python train.py --vocab_size=8192 --norm="layernorm" --norm_place="pre" --positions="alibi" --parallel_block=false --init_std_qkv=0.0236 --init_std_down=0.0059 --lr_mult_qkv=0.5 --beta1=0.9 --schedule="wsd" --final_lr_fraction=0.0 --batch_tokens=[65536, 131072, 196608]
Each number is 200 + 30 x the weight over its row's rms, rounded and kept within 0 to 999. Layers, rows and columns count from 0. The size before them is the row's rms in percent of the matrix's.

# layer 5 MLP up, 3072x768, rms 0.0787, rows 2278-2350, columns 336-383
107,251,229,213,227,248,120,222,190,240,176,219,212,157,213,214,191,223,305,135,254,180,181,202,181,206,225,219,177,187,165,170,166,175,182,207,178,212,189,211,204,217,181,196,139,194,189,259,215
101,206,227,267,240,186,213,172,176,184,211,174,161,200,179,163,181,156,179,207,209,228,194,200,187,234,213,178,194,241,179,257,168,175,176,202,222,243,227,207,199,210,200,260,210,212,226,285,147
103,279,191,213,219,213,166,166,194,177,232,183,182,186,186,221,200,205,214,228,217,205,178,213,248,207,186,166,204,204,206,175,169,209,210,190,168,162,188,177,177,141,204,242,155,172,207,216,240
100,171,161,173,199,245,219,247,212,185,224,182,154,158,189,215,169,242,193,219,165,218,222,169,246,228,191,223,216,194,172,188,187,189,216,184,170,158,178,284,200,209,164,210,185,189,186,194,186
098,228,242,153,171,194,205,191,197,249,212,187,180,215,183,186,246,240,195,190,198,227,199,191,223,212,215,165,209,201,237,190,194,196,128,224,176,234,174,207,280,228,203,147,193,170,227,187,198
098,191,206,168,208,195,178,196,164,214,227,193,204,188,186,217,145,208,192,222,225,183,230,207,178,233,212,171,218,187,214,204,212,236,200,155,234,196,219,210,210,206,184,233,199,159,232,199,110
097,184,247,237,188,232,202,164,219,173,164,144,208,192,247,226,222,209,169,182,242,185,196,163,206,197,166,178,161,184,194,200,224,185,182,215,163,239,189,240,251,156,208,217,161,161,213,171,185
095,197,194,216,218,199,183,204,180,176,181,155,213,208,192,168,229,258,225,210,220,208,211,258,201,164,216,123,151,205,219,187,236,188,211,212,226,237,214,231,229,172,206,182,196,201,231,199,183
104,185,178,180,227,183,184,182,236,204,236,206,205,184,174,186,179,214,214,222,229,221,209,212,203,217,111,221,214,166,169,187,211,273,208,231,221,226,168,212,179,254,190,207,174,170,234,180,241
103,195,224,214,176,239,169,179,183,182,224,250,187,200,207,169,199,195,172,210,241,175,215,211,223,149,218,213,218,223,190,193,174,179,225,179,196,185,188,172,241,223,203,176,171,173,194,172,154
095,184,216,242,243,201,181,251,203,204,188,201,171,184,181,198,180,215,214,146,191,230,208,219,231,189,182,210,197,206,257,173,137,217,248,216,203,188,215,189,219,189,204,236,188,192,151,149,174
089,201,203,132,256,262,226,198,139,178,196,196,197,197,179,208,148,201,226,238,204,209,203,198,230,189,224,176,180,185,227,190,218,136,221,192,156,257,180,216,184,221,234,198,247,151,90,227,206
096,214,178,195,239,231,198,198,230,222,139,193,208,214,223,238,246,199,163,194,234,177,216,223,227,169,157,218,221,145,201,187,193,165,246,189,228,169,209,212,190,171,176,236,249,196,229,191,185
092,241,174,137,170,204,173,170,237,221,181,208,183,158,201,225,211,272,170,148,232,201,254,218,215,201,254,276,167,215,218,226,186,216,170,214,239,202,213,192,229,206,198,244,186,208,211,179,215
099,111,223,186,162,190,174,204,191,231,204,143,199,192,173,217,212,223,201,234,225,214,239,229,201,224,182,209,166,209,155,186,224,203,213,221,233,209,185,213,148,186,192,190,225,259,206,172,176
100,195,178,180,188,250,182,120,199,177,143,241,189,250,196,176,219,180,209,262,177,219,169,234,198,216,241,226,206,173,175,198,150,235,176,216,162,180,178,175,186,228,211,170,206,126,255,199,171
108,212,222,171,156,181,209,227,190,221,245,271,174,191,204,180,216,251,192,217,267,180,201,149,164,165,215,191,199,230,186,177,227,191,141,213,133,201,211,188,190,167,233,205,119,234,257,152,145
101,203,208,231,196,152,161,109,200,193,140,171,185,226,183,189,150,179,187,165,154,208,207,195,184,216,194,204,229,242,178,193,222,170,217,230,166,228,176,217,136,235,204,186,204,205,238,150,225
096,217,146,203,183,172,165,210,175,209,196,196,196,181,173,204,231,170,179,222,219,208,175,199,199,223,207,192,212,221,172,162,205,250,248,226,212,224,229,215,160,187,250,172,205,125,227,232,221
098,161,260,180,180,225,142,199,230,169,181,193,186,215,236,189,261,212,180,220,213,205,161,186,171,156,193,219,276,187,205,201,234,180,141,262,225,290,230,188,156,189,186,203,223,186,203,205,209
096,167,193,252,289,170,228,147,173,208,177,211,166,217,186,226,268,200,161,161,200,218,236,220,159,185,183,202,187,181,203,228,212,161,139,144,257,189,201,175,179,193,248,211,188,205,211,208,159
104,211,258,196,218,200,207,179,158,96,191,198,213,180,148,205,187,218,252,201,177,185,177,179,198,202,190,228,248,202,212,211,237,205,239,186,225,215,175,172,168,235,179,206,165,194,214,204,192
095,178,183,184,193,250,199,162,208,192,202,202,201,233,172,171,231,158,146,215,207,92,229,197,196,218,124,193,208,224,172,206,183,235,178,315,209,211,222,221,149,225,204,199,242,187,229,169,216
097,210,185,161,162,212,200,201,165,208,207,204,196,173,173,198,113,152,199,201,211,230,244,139,196,134,262,183,222,196,195,229,192,208,255,215,201,169,139,173,185,173,190,169,229,214,184,202,222
102,194,241,241,201,202,164,239,200,207,214,170,255,201,214,206,180,250,206,243,189,149,216,239,204,147,173,182,241,211,214,167,194,189,194,215,206,224,218,189,211,183,239,249,142,192,193,181,194
105,204,168,247,170,226,296,222,218,177,229,171,238,170,186,154,202,235,181,197,213,205,189,138,193,183,258,219,204,208,186,177,200,224,218,212,201,164,173,168,193,187,191,253,243,226,154,222,206
097,212,193,204,184,185,280,204,197,238,226,249,198,200,262,179,205,162,212,142,229,219,209,118,182,230,223,191,202,216,170,261,149,198,182,216,193,191,194,223,232,187,191,242,162,178,218,199,171
093,205,196,218,219,190,225,189,243,261,147,208,183,178,216,177,255,178,206,200,184,182,224,180,204,160,153,237,198,191,232,196,267,214,226,217,200,172,171,191,153,211,197,243,232,264,245,160,206
093,210,162,179,170,236,226,178,146,197,204,180,202,236,177,186,205,202,180,228,217,207,211,152,215,197,224,174,167,225,199,231,153,186,218,237,180,164,167,183,199,176,179,196,207,239,153,229,174
097,179,230,228,163,180,195,183,184,164,250,231,176,230,163,192,205,160,155,192,184,219,198,266,184,186,234,189,215,226,192,227,161,224,197,219,179,213,165,188,180,203,176,204,232,238,202,222,215
104,226,178,158,157,174,190,237,207,167,214,180,215,212,189,210,190,249,205,228,164,174,223,228,190,211,202,172,213,149,283,164,206,234,234,236,204,182,295,222,152,170,198,233,202,153,251,209,207
107,151,228,177,222,198,209,179,217,188,211,207,196,201,196,175,206,147,231,204,177,210,203,174,206,144,218,206,194,238,166,215,180,237,195,229,219,169,198,191,175,211,210,204,237,189,180,198,254
100,194,213,212,147,162,167,242,101,189,193,224,202,192,183,219,192,190,188,249,159,218,205,174,180,199,183,210,184,208,165,133,205,204,206,224,186,186,150,246,259,270,202,227,171,206,208,182,199
104,214,235,162,231,193,229,201,223,249,238,201,161,204,153,209,207,210,218,237,166,200,182,212,189,224,242,141,193,152,222,212,228,192,164,211,202,210,236,182,192,221,185,212,228,229,203,162,171
101,188,166,209,186,213,237,167,171,136,164,156,203,189,182,145,196,213,181,205,182,148,164,230,238,195,255,210,237,231,195,213,242,154,182,222,217,191,162,248,209,213,169,223,243,242,173,204,254
096,202,190,200,197,215,198,224,192,172,221,204,202,234,205,201,173,208,210,201,236,157,168,239,225,184,162,175,180,189,157,178,223,213,180,165,163,233,249,206,220,185,191,180,226,198,152,197,195
100,223,156,245,227,240,253,185,165,210,230,187,214,206,160,176,183,239,208,186,233,248,192,145,133,261,227,150,227,191,191,166,135,166,213,154,185,190,234,242,223,185,215,227,203,234,238,234,181
108,172,170,169,194,214,214,256,173,201,199,206,232,209,200,174,160,174,243,186,167,209,203,202,205,228,177,231,211,160,217,186,242,200,217,210,170,166,179,161,217,210,238,167,258,178,231,135,221
099,153,191,216,187,194,207,202,221,167,200,237,228,177,147,190,233,187,237,149,223,248,244,210,169,189,194,209,209,196,164,144,144,215,227,173,165,210,191,196,252,196,211,179,181,202,188,152,214
103,243,182,184,252,209,190,178,181,229,175,166,236,165,183,167,239,227,252,177,116,226,205,168,192,211,150,225,216,200,247,214,240,155,233,202,163,181,214,192,153,245,159,266,196,160,193,197,214
101,221,234,202,247,218,207,187,171,219,144,180,181,111,221,169,191,164,234,225,222,234,212,232,228,236,162,167,242,182,194,198,178,181,252,217,182,214,208,208,150,187,164,218,247,198,180,208,197
100,183,239,218,171,169,220,190,198,160,217,254,230,157,203,199,203,233,178,240,183,170,186,202,180,219,148,195,219,171,203,194,245,151,235,223,205,242,155,222,309,240,161,247,172,201,227,177,214
101,253,217,225,197,197,223,174,242,232,169,202,234,223,208,118,207,163,201,184,247,230,199,202,253,194,164,200,175,206,216,229,204,210,198,183,156,166,213,187,259,206,190,163,211,169,212,240,173
102,175,192,225,157,245,141,192,201,182,180,208,218,203,192,240,234,230,198,136,205,300,224,225,190,199,207,228,206,211,179,226,211,192,220,198,207,196,199,204,130,214,217,187,249,158,218,205,184
102,173,145,182,211,218,212,169,213,232,186,198,201,83,184,161,137,211,217,223,205,156,192,177,176,199,190,221,144,210,173,206,190,222,138,252,226,178,272,169,199,164,206,190,221,235,169,192,193
094,143,229,229,219,186,238,217,236,181,167,242,233,233,231,180,205,221,199,234,146,212,210,202,207,254,175,145,191,186,200,181,258,180,224,197,178,231,244,247,238,259,168,192,204,229,224,258,179
097,217,173,168,187,189,164,238,220,169,195,201,211,184,190,147,209,245,205,169,221,182,271,168,196,146,198,209,245,176,209,231,192,222,181,246,195,151,152,249,182,208,134,171,202,241,206,228,207
103,249,215,171,162,213,214,184,206,210,203,235,262,171,223,208,218,191,201,238,211,179,217,194,149,221,261,221,170,169,169,162,185,209,175,164,164,195,205,186,212,192,228,214,219,205,204,196,222
103,226,208,189,248,231,193,237,170,196,180,176,211,203,134,222,183,249,238,198,227,226,174,195,211,183,201,214,235,169,185,229,216,146,133,186,227,227,212,157,171,149,153,230,187,209,176,190,252
106,219,167,170,201,182,241,183,244,231,195,196,211,224,222,205,172,211,203,233,216,206,180,232,181,261,247,237,184,132,197,222,208,210,203,186,175,183,198,262,180,257,247,199,190,210,204,249,170
098,200,234,187,252,219,170,218,186,229,213,172,209,164,249,193,172,205,229,152,182,202,216,141,210,190,158,195,173,202,224,237,178,225,248,194,224,159,139,221,214,185,178,170,261,138,184,160,179
098,183,295,222,240,149,222,213,247,211,197,209,189,211,136,190,233,174,179,236,205,194,161,191,179,198,209,168,140,161,218,176,266,230,181,221,176,187,177,212,238,162,212,151,182,207,176,195,169
109,205,237,172,188,145,209,180,220,215,167,198,181,213,145,155,176,306,146,189,224,199,202,157,163,143,182,197,163,227,249,229,131,192,156,202,191,146,226,188,179,209,166,192,270,147,190,215,108
101,123,227,233,160,209,232,114,208,238,164,196,188,211,129,196,162,180,238,177,256,155,206,196,183,148,142,148,243,255,123,238,167,243,213,199,200,158,252,194,219,199,209,223,242,255,189,216,178
102,248,229,212,215,245,209,151,234,214,193,183,224,224,193,186,200,165,173,227,223,187,204,190,220,192,207,200,210,227,173,261,193,234,217,236,156,227,171,189,130,193,218,211,258,160,186,164,184
104,185,204,182,258,225,168,215,236,234,226,194,179,186,217,213,205,186,224,163,205,163,239,179,211,203,253,232,225,225,138,240,256,179,222,222,213,243,181,249,159,175,217,227,177,241,196,160,174
100,218,181,216,159,228,153,160,197,234,190,220,245,232,207,184,250,167,198,246,172,230,261,226,219,260,205,215,241,162,202,154,238,146,194,176,195,263,208,180,259,244,171,208,216,226,194,221,208
097,193,160,205,262,217,231,250,177,185,174,211,200,181,227,150,155,173,222,195,189,94,236,203,206,149,190,226,228,199,194,215,205,221,221,249,192,221,211,201,223,203,177,177,177,197,226,200,186
097,186,201,234,214,161,230,222,124,275,237,166,230,178,182,160,215,198,115,198,136,188,215,184,206,174,209,180,208,226,200,220,223,170,176,225,198,191,209,206,214,211,197,257,174,242,256,215,202
100,229,170,243,188,200,234,173,208,216,153,203,235,178,217,212,177,210,194,235,156,180,172,194,235,224,248,126,138,218,229,222,193,209,183,174,161,201,165,234,227,215,194,152,228,239,149,231,157
100,187,224,225,152,149,215,156,227,238,199,177,235,201,247,213,205,167,201,229,243,182,174,190,176,231,271,245,189,173,201,150,131,229,194,150,179,219,206,211,169,214,200,213,192,267,142,194,140
101,205,212,217,184,188,299,237,160,225,225,218,172,208,162,236,167,196,212,213,198,224,195,183,208,242,194,216,232,176,196,198,180,187,198,192,160,218,237,207,234,156,204,165,259,186,177,192,231
101,249,225,184,203,184,122,222,188,247,189,174,140,125,171,235,141,196,226,205,246,202,181,211,179,187,195,198,203,190,257,164,186,203,196,226,175,277,190,205,211,180,143,193,186,148,228,193,238
094,237,210,190,216,223,171,186,149,244,188,217,171,187,190,194,224,197,207,139,226,231,179,198,162,200,231,181,213,215,153,224,230,176,163,192,232,236,265,215,183,262,205,174,175,200,182,252,194
099,200,209,230,179,222,231,227,194,240,185,211,179,175,155,203,204,232,233,196,192,220,205,116,212,263,212,211,201,202,187,151,203,178,134,177,156,135,208,247,215,205,202,202,184,193,134,185,193
106,150,217,212,212,245,129,179,211,187,229,227,193,202,156,234,187,219,162,148,136,191,188,212,296,157,214,216,174,181,198,268,221,194,214,189,232,192,208,222,149,168,219,175,164,194,194,185,247
099,205,172,201,232,166,226,188,216,196,155,138,152,221,154,213,155,215,222,224,281,202,230,195,149,153,170,218,166,232,230,198,184,227,203,238,220,205,180,221,247,183,216,202,216,172,226,213,208
103,139,221,137,177,171,236,176,182,232,194,204,184,147,219,226,149,162,235,137,138,213,258,185,149,257,210,233,206,143,217,209,173,274,196,241,208,208,168,164,254,248,146,177,194,176,211,187,161
095,187,158,162,214,146,158,209,235,179,206,142,193,248,187,209,213,200,210,205,168,220,215,199,273,184,188,157,178,168,188,182,213,147,202,193,107,197,168,220,165,209,182,179,236,199,150,199,190
094,183,192,166,211,209,299,204,209,238,196,149,232,198,173,201,208,192,205,176,178,217,212,171,230,209,183,185,212,242,234,208,229,152,180,210,233,212,241,205,212,174,219,227,247,218,191,217,194
114,229,192,248,177,175,189,195,197,226,178,236,134,189,208,166,199,270,188,180,204,214,236,241,235,174,200,187,207,194,157,193,191,187,193,197,159,183,234,155,223,211,201,219,253,193,199,203,215
091,156,218,194,221,249,186,218,238,190,206,225,213,171,255,169,197,208,152,193,194,169,181,203,187,203,197,212,187,229,187,204,150,190,189,151,202,189,183,199,156,202,229,168,216,188,191,159,132
103,182,193,202,193,168,211,190,243,173,225,186,180,139,190,165,183,160,244,213,161,213,207,176,198,228,212,223,188,216,173,200,242,226,262,211,160,213,217,138,193,205,160,210,149,176,226,176,199
# layer 5 MLP down (transposed), 3072x768, rms 0.03, rows 2278-2349, columns 336-383
106,211,226,156,245,198,208,177,235,202,159,265,179,160,211,157,259,220,210,151,196,191,230,232,196,215,218,221,188,153,236,171,202,202,208,167,161,177,150,277,156,207,254,165,216,185,222,278,198
103,236,152,150,215,183,188,238,209,217,219,229,199,203,255,186,251,221,203,194,263,198,217,193,203,252,141,109,222,214,235,216,271,201,234,172,181,218,187,212,203,198,187,172,221,144,207,187,205
098,212,201,252,242,219,157,196,173,196,213,202,224,163,155,164,165,197,162,186,207,169,197,196,195,231,196,202,216,252,232,203,226,164,247,202,200,217,151,218,172,211,128,177,142,142,234,204,235
102,284,217,217,199,214,243,212,204,188,191,182,205,175,233,206,183,247,219,186,211,141,242,194,183,199,215,215,206,184,199,186,168,170,175,174,181,168,127,282,229,178,180,257,155,298,178,201,195
101,246,170,184,228,231,216,224,147,125,214,221,187,213,177,166,200,188,161,193,155,238,205,242,213,207,110,227,161,218,230,179,191,232,159,159,243,223,190,174,183,181,232,173,181,201,179,207,178
097,196,188,212,180,210,232,205,247,165,180,200,221,163,203,232,244,217,193,191,228,142,238,146,170,198,147,220,161,227,193,176,230,171,159,179,213,229,149,225,210,195,219,165,150,220,155,189,203
097,211,216,267,181,262,229,164,222,227,175,257,221,260,216,233,177,265,178,189,154,164,229,233,210,258,230,207,209,246,237,219,184,160,181,179,166,178,214,193,144,186,212,217,215,212,206,222,182
097,257,188,164,102,219,177,205,213,126,200,169,269,245,155,199,215,205,207,170,198,208,165,195,146,240,241,245,188,220,217,162,178,204,222,141,231,224,242,217,196,172,163,186,196,219,174,295,207
093,209,208,202,192,198,164,193,174,242,181,183,179,193,205,209,174,235,186,206,203,211,241,146,217,167,208,165,183,196,203,175,242,241,144,207,228,187,183,196,138,161,161,146,171,194,194,145,178
103,231,206,190,209,195,176,174,221,240,172,236,191,172,145,203,226,178,232,140,188,201,221,179,199,166,225,148,241,188,170,182,231,214,193,180,199,178,137,184,156,253,188,247,188,234,179,170,190
093,256,178,207,164,178,200,203,227,130,212,241,195,257,199,224,241,191,214,191,258,200,203,187,166,233,236,207,204,206,207,198,236,271,207,211,201,193,181,247,257,135,197,207,244,271,199,167,251
085,232,272,213,153,218,237,206,257,210,230,196,138,257,188,197,235,203,208,212,200,184,230,167,185,226,233,236,235,201,199,211,223,233,224,196,157,215,222,252,242,203,226,227,190,228,225,202,167
101,202,203,193,221,168,213,224,220,176,212,160,223,210,192,190,203,209,152,185,211,238,218,166,125,178,200,178,219,224,199,195,173,233,225,160,193,191,192,184,233,201,191,180,217,206,221,165,198
090,194,201,190,259,183,183,194,240,184,189,259,222,210,210,212,165,190,202,202,204,183,196,194,211,247,193,197,210,182,219,131,223,240,253,222,199,211,241,201,178,251,248,187,208,236,188,140,250
104,216,200,176,219,186,167,189,160,205,131,229,192,169,219,175,185,190,195,260,208,146,172,217,156,200,185,229,164,201,230,211,186,164,176,266,208,249,242,236,256,230,226,218,206,243,208,234,204
099,241,244,218,209,196,137,219,241,194,194,188,204,207,168,165,185,231,162,204,207,247,146,244,198,186,179,188,240,220,223,188,218,255,217,149,143,252,232,199,157,192,192,218,189,178,190,195,223
108,230,198,183,208,194,175,162,148,225,207,253,229,197,313,175,245,175,162,251,236,168,118,205,212,205,192,216,179,285,204,231,177,208,201,155,192,187,181,204,141,203,214,205,151,170,171,221,204
103,149,231,213,161,218,171,177,203,241,179,221,141,250,184,172,174,191,242,129,235,199,190,187,180,140,216,186,253,275,207,249,201,199,243,125,236,168,204,195,201,215,220,261,214,171,224,223,212
105,158,208,225,207,185,158,237,198,203,212,201,167,166,191,192,222,196,232,207,221,195,153,227,234,221,202,230,182,260,187,184,202,207,187,181,186,193,165,176,149,155,235,235,238,184,174,178,281
102,209,177,191,214,157,187,212,242,236,190,226,236,206,205,180,197,205,231,201,189,236,231,184,274,161,174,196,183,123,197,210,172,193,214,197,255,140,220,223,228,189,218,143,186,229,227,195,156
093,257,170,192,160,274,204,235,163,192,201,231,218,224,202,220,226,228,191,223,203,195,191,207,216,149,202,204,249,239,237,149,213,174,238,237,141,184,215,227,248,188,169,241,210,182,198,188,211
103,190,193,216,206,205,188,178,241,276,195,211,155,239,183,237,187,174,269,191,211,234,229,182,218,202,196,209,146,228,219,193,235,239,184,198,123,275,185,207,163,175,206,206,138,166,201,186,234
095,178,202,219,251,171,202,225,212,208,197,221,167,210,238,215,232,194,195,206,190,177,130,158,213,168,237,213,164,236,173,210,238,221,206,209,232,186,141,185,205,215,180,181,171,208,173,249,178
095,153,270,172,249,180,297,210,196,244,214,213,225,182,199,207,230,222,199,145,180,168,187,184,169,178,178,175,205,194,235,197,175,247,266,218,231,170,215,215,213,201,149,243,206,223,218,220,218
097,145,176,224,187,169,183,231,212,204,220,160,192,210,252,182,228,157,142,200,243,190,213,246,266,132,215,218,225,203,177,228,189,239,263,231,156,199,202,202,166,244,156,194,168,235,193,183,212
106,190,234,245,154,249,222,182,230,199,181,245,204,195,270,187,137,156,209,230,202,219,193,199,219,214,168,162,207,182,155,207,221,210,185,162,215,173,240,213,217,230,148,197,223,234,204,201,245
101,197,268,209,216,219,208,195,186,198,164,160,172,163,220,198,203,204,183,218,215,221,198,234,200,204,212,187,208,173,190,200,212,210,250,143,223,206,221,221,193,245,196,221,177,179,165,204,294
096,209,187,185,234,186,185,234,181,236,196,243,154,221,195,183,228,216,168,184,210,210,202,217,175,239,184,155,174,222,189,177,185,214,154,210,230,221,177,198,190,234,210,181,192,170,209,192,233
096,251,236,237,175,156,231,163,206,150,229,241,211,195,266,185,214,203,232,235,187,186,186,212,148,249,242,223,148,198,199,210,222,209,224,224,241,222,184,172,177,190,129,208,209,256,176,221,208
085,188,187,209,151,182,213,174,176,206,196,175,213,224,231,272,191,239,206,201,273,176,220,220,207,180,181,193,157,231,188,178,213,189,224,225,179,143,210,213,200,218,229,148,221,147,180,183,184
105,221,180,200,170,231,159,249,177,202,229,173,228,233,217,221,207,234,242,231,146,229,222,225,195,207,185,182,213,179,209,241,237,225,193,171,127,185,200,203,190,168,227,166,212,182,211,230,175
103,241,266,230,207,212,162,188,157,189,202,186,266,243,214,173,235,176,249,219,179,174,239,226,174,203,191,183,230,253,223,265,247,192,213,187,204,168,169,259,245,200,183,162,157,192,221,204,197
099,201,182,224,202,190,201,249,206,202,250,206,209,221,201,179,142,147,244,206,188,158,228,253,242,267,170,187,189,220,174,205,194,191,182,163,144,178,249,206,220,217,191,202,155,186,205,255,202
100,198,237,226,185,198,194,180,217,203,217,208,169,174,173,218,206,98,222,189,213,185,137,197,193,163,211,191,251,186,229,207,235,173,207,145,241,195,200,171,130,209,228,178,274,173,241,263,177
100,207,201,207,179,168,199,201,187,211,214,218,157,150,188,186,215,183,199,184,222,243,202,175,209,147,214,214,253,201,187,174,124,220,149,191,161,208,192,188,174,186,236,164,217,191,208,207,145
098,187,196,196,230,183,228,189,213,225,237,161,243,194,241,209,148,208,220,190,234,170,249,194,228,206,203,250,189,143,178,190,189,157,216,160,206,185,229,190,194,209,230,214,209,171,184,228,194
104,217,196,182,197,267,207,190,197,165,198,194,238,183,219,184,241,209,213,231,201,235,155,212,204,133,173,228,254,213,150,214,216,212,171,156,181,168,155,142,183,238,222,201,165,216,223,218,155
095,175,197,192,235,179,192,223,255,186,251,250,191,217,160,176,142,169,196,193,195,189,179,238,146,178,186,237,173,241,219,162,197,189,165,160,161,185,189,208,215,218,222,218,208,236,228,180,209
103,206,201,213,170,166,201,214,210,232,159,241,178,221,297,217,212,236,178,269,183,245,181,215,227,191,188,172,176,224,254,236,245,170,192,183,175,213,223,202,235,219,199,193,177,191,212,168,193
109,215,224,222,239,211,202,172,232,211,207,183,166,239,189,179,267,180,233,230,182,159,172,210,213,188,239,161,168,175,240,172,214,211,145,204,164,238,237,168,226,186,167,160,209,213,231,236,237
105,222,220,204,160,172,163,250,179,194,193,200,202,205,224,184,199,222,244,145,215,217,190,186,203,161,215,158,220,168,237,157,209,186,191,148,173,188,185,223,194,153,187,227,181,213,202,234,200
099,236,168,174,236,165,211,202,221,238,260,226,189,175,234,183,118,197,231,188,192,190,203,135,163,219,162,172,164,212,200,131,189,231,223,218,150,212,216,193,201,238,241,231,244,155,164,254,186
102,162,154,186,202,173,241,193,168,179,227,199,261,154,194,219,214,187,231,157,259,220,220,207,197,219,170,199,194,190,242,215,200,150,191,276,180,221,196,169,192,203,175,267,191,234,197,218,180
100,209,234,202,208,202,201,166,221,218,168,167,196,204,217,180,221,152,224,189,176,184,192,179,166,174,167,239,193,199,152,205,200,214,251,197,163,144,237,220,122,206,160,209,195,221,190,137,240
102,212,148,232,190,209,175,251,191,157,230,199,205,253,202,151,173,159,180,195,206,207,223,253,198,212,191,212,245,212,181,174,223,200,155,234,230,249,120,184,215,214,193,151,184,217,221,201,173
095,189,189,189,220,186,157,184,196,192,160,232,153,185,209,246,123,209,181,213,183,232,212,220,233,212,207,238,194,197,190,230,211,233,197,259,162,207,225,268,287,191,216,214,232,201,240,157,198
093,210,183,214,173,194,255,224,244,172,186,159,217,181,183,218,144,199,180,184,221,267,195,159,174,208,223,192,140,165,172,220,174,218,208,158,196,225,119,253,172,167,183,228,156,187,230,229,203
103,214,227,213,206,210,179,177,194,211,194,186,196,234,228,236,173,198,198,208,192,208,261,195,133,192,235,144,218,212,141,172,174,184,187,171,198,230,192,199,200,212,190,272,180,200,207,237,191
100,228,185,198,199,149,155,215,163,169,222,211,230,201,219,166,186,232,221,182,199,207,209,216,245,169,236,172,236,203,203,157,240,177,231,175,218,177,110,214,206,174,225,281,196,232,198,218,248
098,185,200,201,185,226,209,214,204,212,219,184,180,133,170,207,203,229,233,188,231,163,189,175,167,193,229,207,187,199,211,217,220,179,197,166,174,217,188,231,224,188,166,225,201,198,174,178,179
094,183,193,106,199,187,164,169,131,195,179,192,189,199,232,167,197,238,189,188,198,168,155,219,213,184,243,187,319,214,210,196,185,249,230,220,203,225,200,235,229,218,185,191,220,153,198,178,168
097,134,184,184,193,221,179,207,143,140,180,165,227,131,223,182,193,195,199,168,236,243,247,228,204,183,228,202,196,203,221,162,224,167,259,208,239,161,234,170,199,208,244,175,197,199,249,184,248
115,225,220,207,252,177,242,224,221,210,208,220,184,201,210,180,191,240,220,186,186,150,169,169,175,252,194,196,167,272,198,204,242,136,223,212,196,177,192,193,193,225,182,232,257,223,163,173,176
103,219,215,256,124,225,213,177,174,162,204,202,179,224,165,203,195,176,187,187,217,209,207,173,184,196,259,217,288,232,190,180,235,205,194,239,149,161,223,215,173,178,227,184,187,186,187,250,223
099,244,182,198,245,202,195,236,224,162,199,244,194,208,213,195,249,209,225,180,226,242,197,187,216,208,198,223,249,183,174,182,226,223,154,195,246,210,203,230,144,206,233,193,251,197,247,211,234
106,200,222,211,191,174,245,184,193,144,216,194,201,212,175,220,215,199,157,154,176,210,229,232,200,157,211,171,235,201,173,260,228,192,212,210,179,228,134,199,206,230,193,216,237,196,245,226,211
098,215,222,165,210,228,254,215,189,220,184,180,205,217,249,240,214,179,250,204,140,228,188,189,251,172,175,174,270,222,240,212,176,180,217,193,132,245,235,189,138,227,246,199,213,196,238,192,241
100,201,182,158,217,229,221,206,175,206,183,171,212,213,208,185,201,153,187,219,189,173,189,182,156,127,168,195,160,228,195,176,197,153,171,238,166,197,183,229,182,168,147,221,195,211,219,170,200
097,227,156,178,161,187,222,147,220,182,147,200,164,148,202,191,214,227,239,261,200,213,225,156,239,202,196,200,212,179,151,198,209,200,176,202,265,112,264,185,185,180,248,201,219,168,225,204,198
100,134,154,266,143,191,170,179,176,247,261,259,240,164,186,187,191,248,176,245,224,208,192,215,238,186,227,151,201,220,170,192,183,182,198,281,163,161,196,228,192,201,162,197,251,199,244,179,199
100,183,211,218,219,202,191,264,229,208,177,158,214,180,164,192,197,230,197,152,186,197,206,194,207,177,137,135,131,168,191,250,246,170,205,192,289,170,194,227,218,210,201,168,156,204,223,222,218
098,218,203,204,226,215,182,172,282,223,239,194,166,222,177,250,201,228,219,231,155,196,213,254,227,182,235,219,241,190,197,220,208,197,175,255,221,151,203,178,221,253,165,196,197,205,185,201,171
099,189,134,229,149,174,197,204,217,206,213,220,227,253,229,148,172,222,230,200,131,218,210,164,221,169,175,191,221,241,220,193,200,164,196,212,190,163,176,200,210,200,147,182,224,183,190,215,191
098,192,200,215,131,146,179,240,215,168,226,180,164,237,211,212,201,178,247,234,171,221,197,266,211,204,179,207,167,238,221,152,194,196,214,193,161,176,162,164,222,190,266,174,183,174,218,212,196
096,182,216,206,251,201,219,246,167,208,147,162,220,149,166,197,205,204,123,166,235,179,182,165,210,192,202,204,221,199,196,235,156,181,146,200,260,209,269,160,267,201,215,181,223,255,210,180,223
105,223,179,251,245,245,249,199,163,200,152,168,108,210,179,218,204,180,211,203,220,204,173,154,186,202,270,158,160,185,181,218,209,182,268,201,171,186,206,202,208,170,256,207,212,166,174,257,198
102,195,191,164,219,179,205,188,234,215,199,248,221,196,278,162,206,195,156,183,195,216,197,263,220,219,212,217,258,221,218,173,165,239,216,197,156,171,235,202,224,202,234,203,213,253,206,201,207
100,183,235,142,144,195,223,238,244,225,205,181,195,218,140,205,244,198,241,199,165,209,228,235,239,197,210,178,216,120,244,154,197,156,145,224,212,254,182,190,191,179,149,196,197,177,212,220,227
097,211,187,200,195,186,256,204,170,204,178,201,216,171,228,201,164,187,239,211,191,231,198,233,190,198,200,194,154,249,219,187,196,232,201,178,226,216,160,169,190,206,185,241,225,226,182,158,216
098,183,205,152,198,174,230,169,251,200,218,168,183,217,203,225,189,227,209,151,222,180,240,179,244,173,197,157,225,234,188,203,203,269,213,147,228,155,133,226,168,150,193,194,171,203,191,209,211
115,203,150,183,179,185,208,176,232,151,161,168,205,163,220,224,159,212,148,118,204,194,200,241,216,183,262,220,156,244,270,218,215,223,145,269,138,203,222,193,197,209,208,213,216,233,176,131,184
099,142,254,211,205,196,193,169,205,251,179,192,220,169,196,221,141,211,267,191,212,202,177,160,205,200,214,175,260,203,198,161,197,184,242,184,218,179,206,203,174,227,164,196,186,171,212,181,135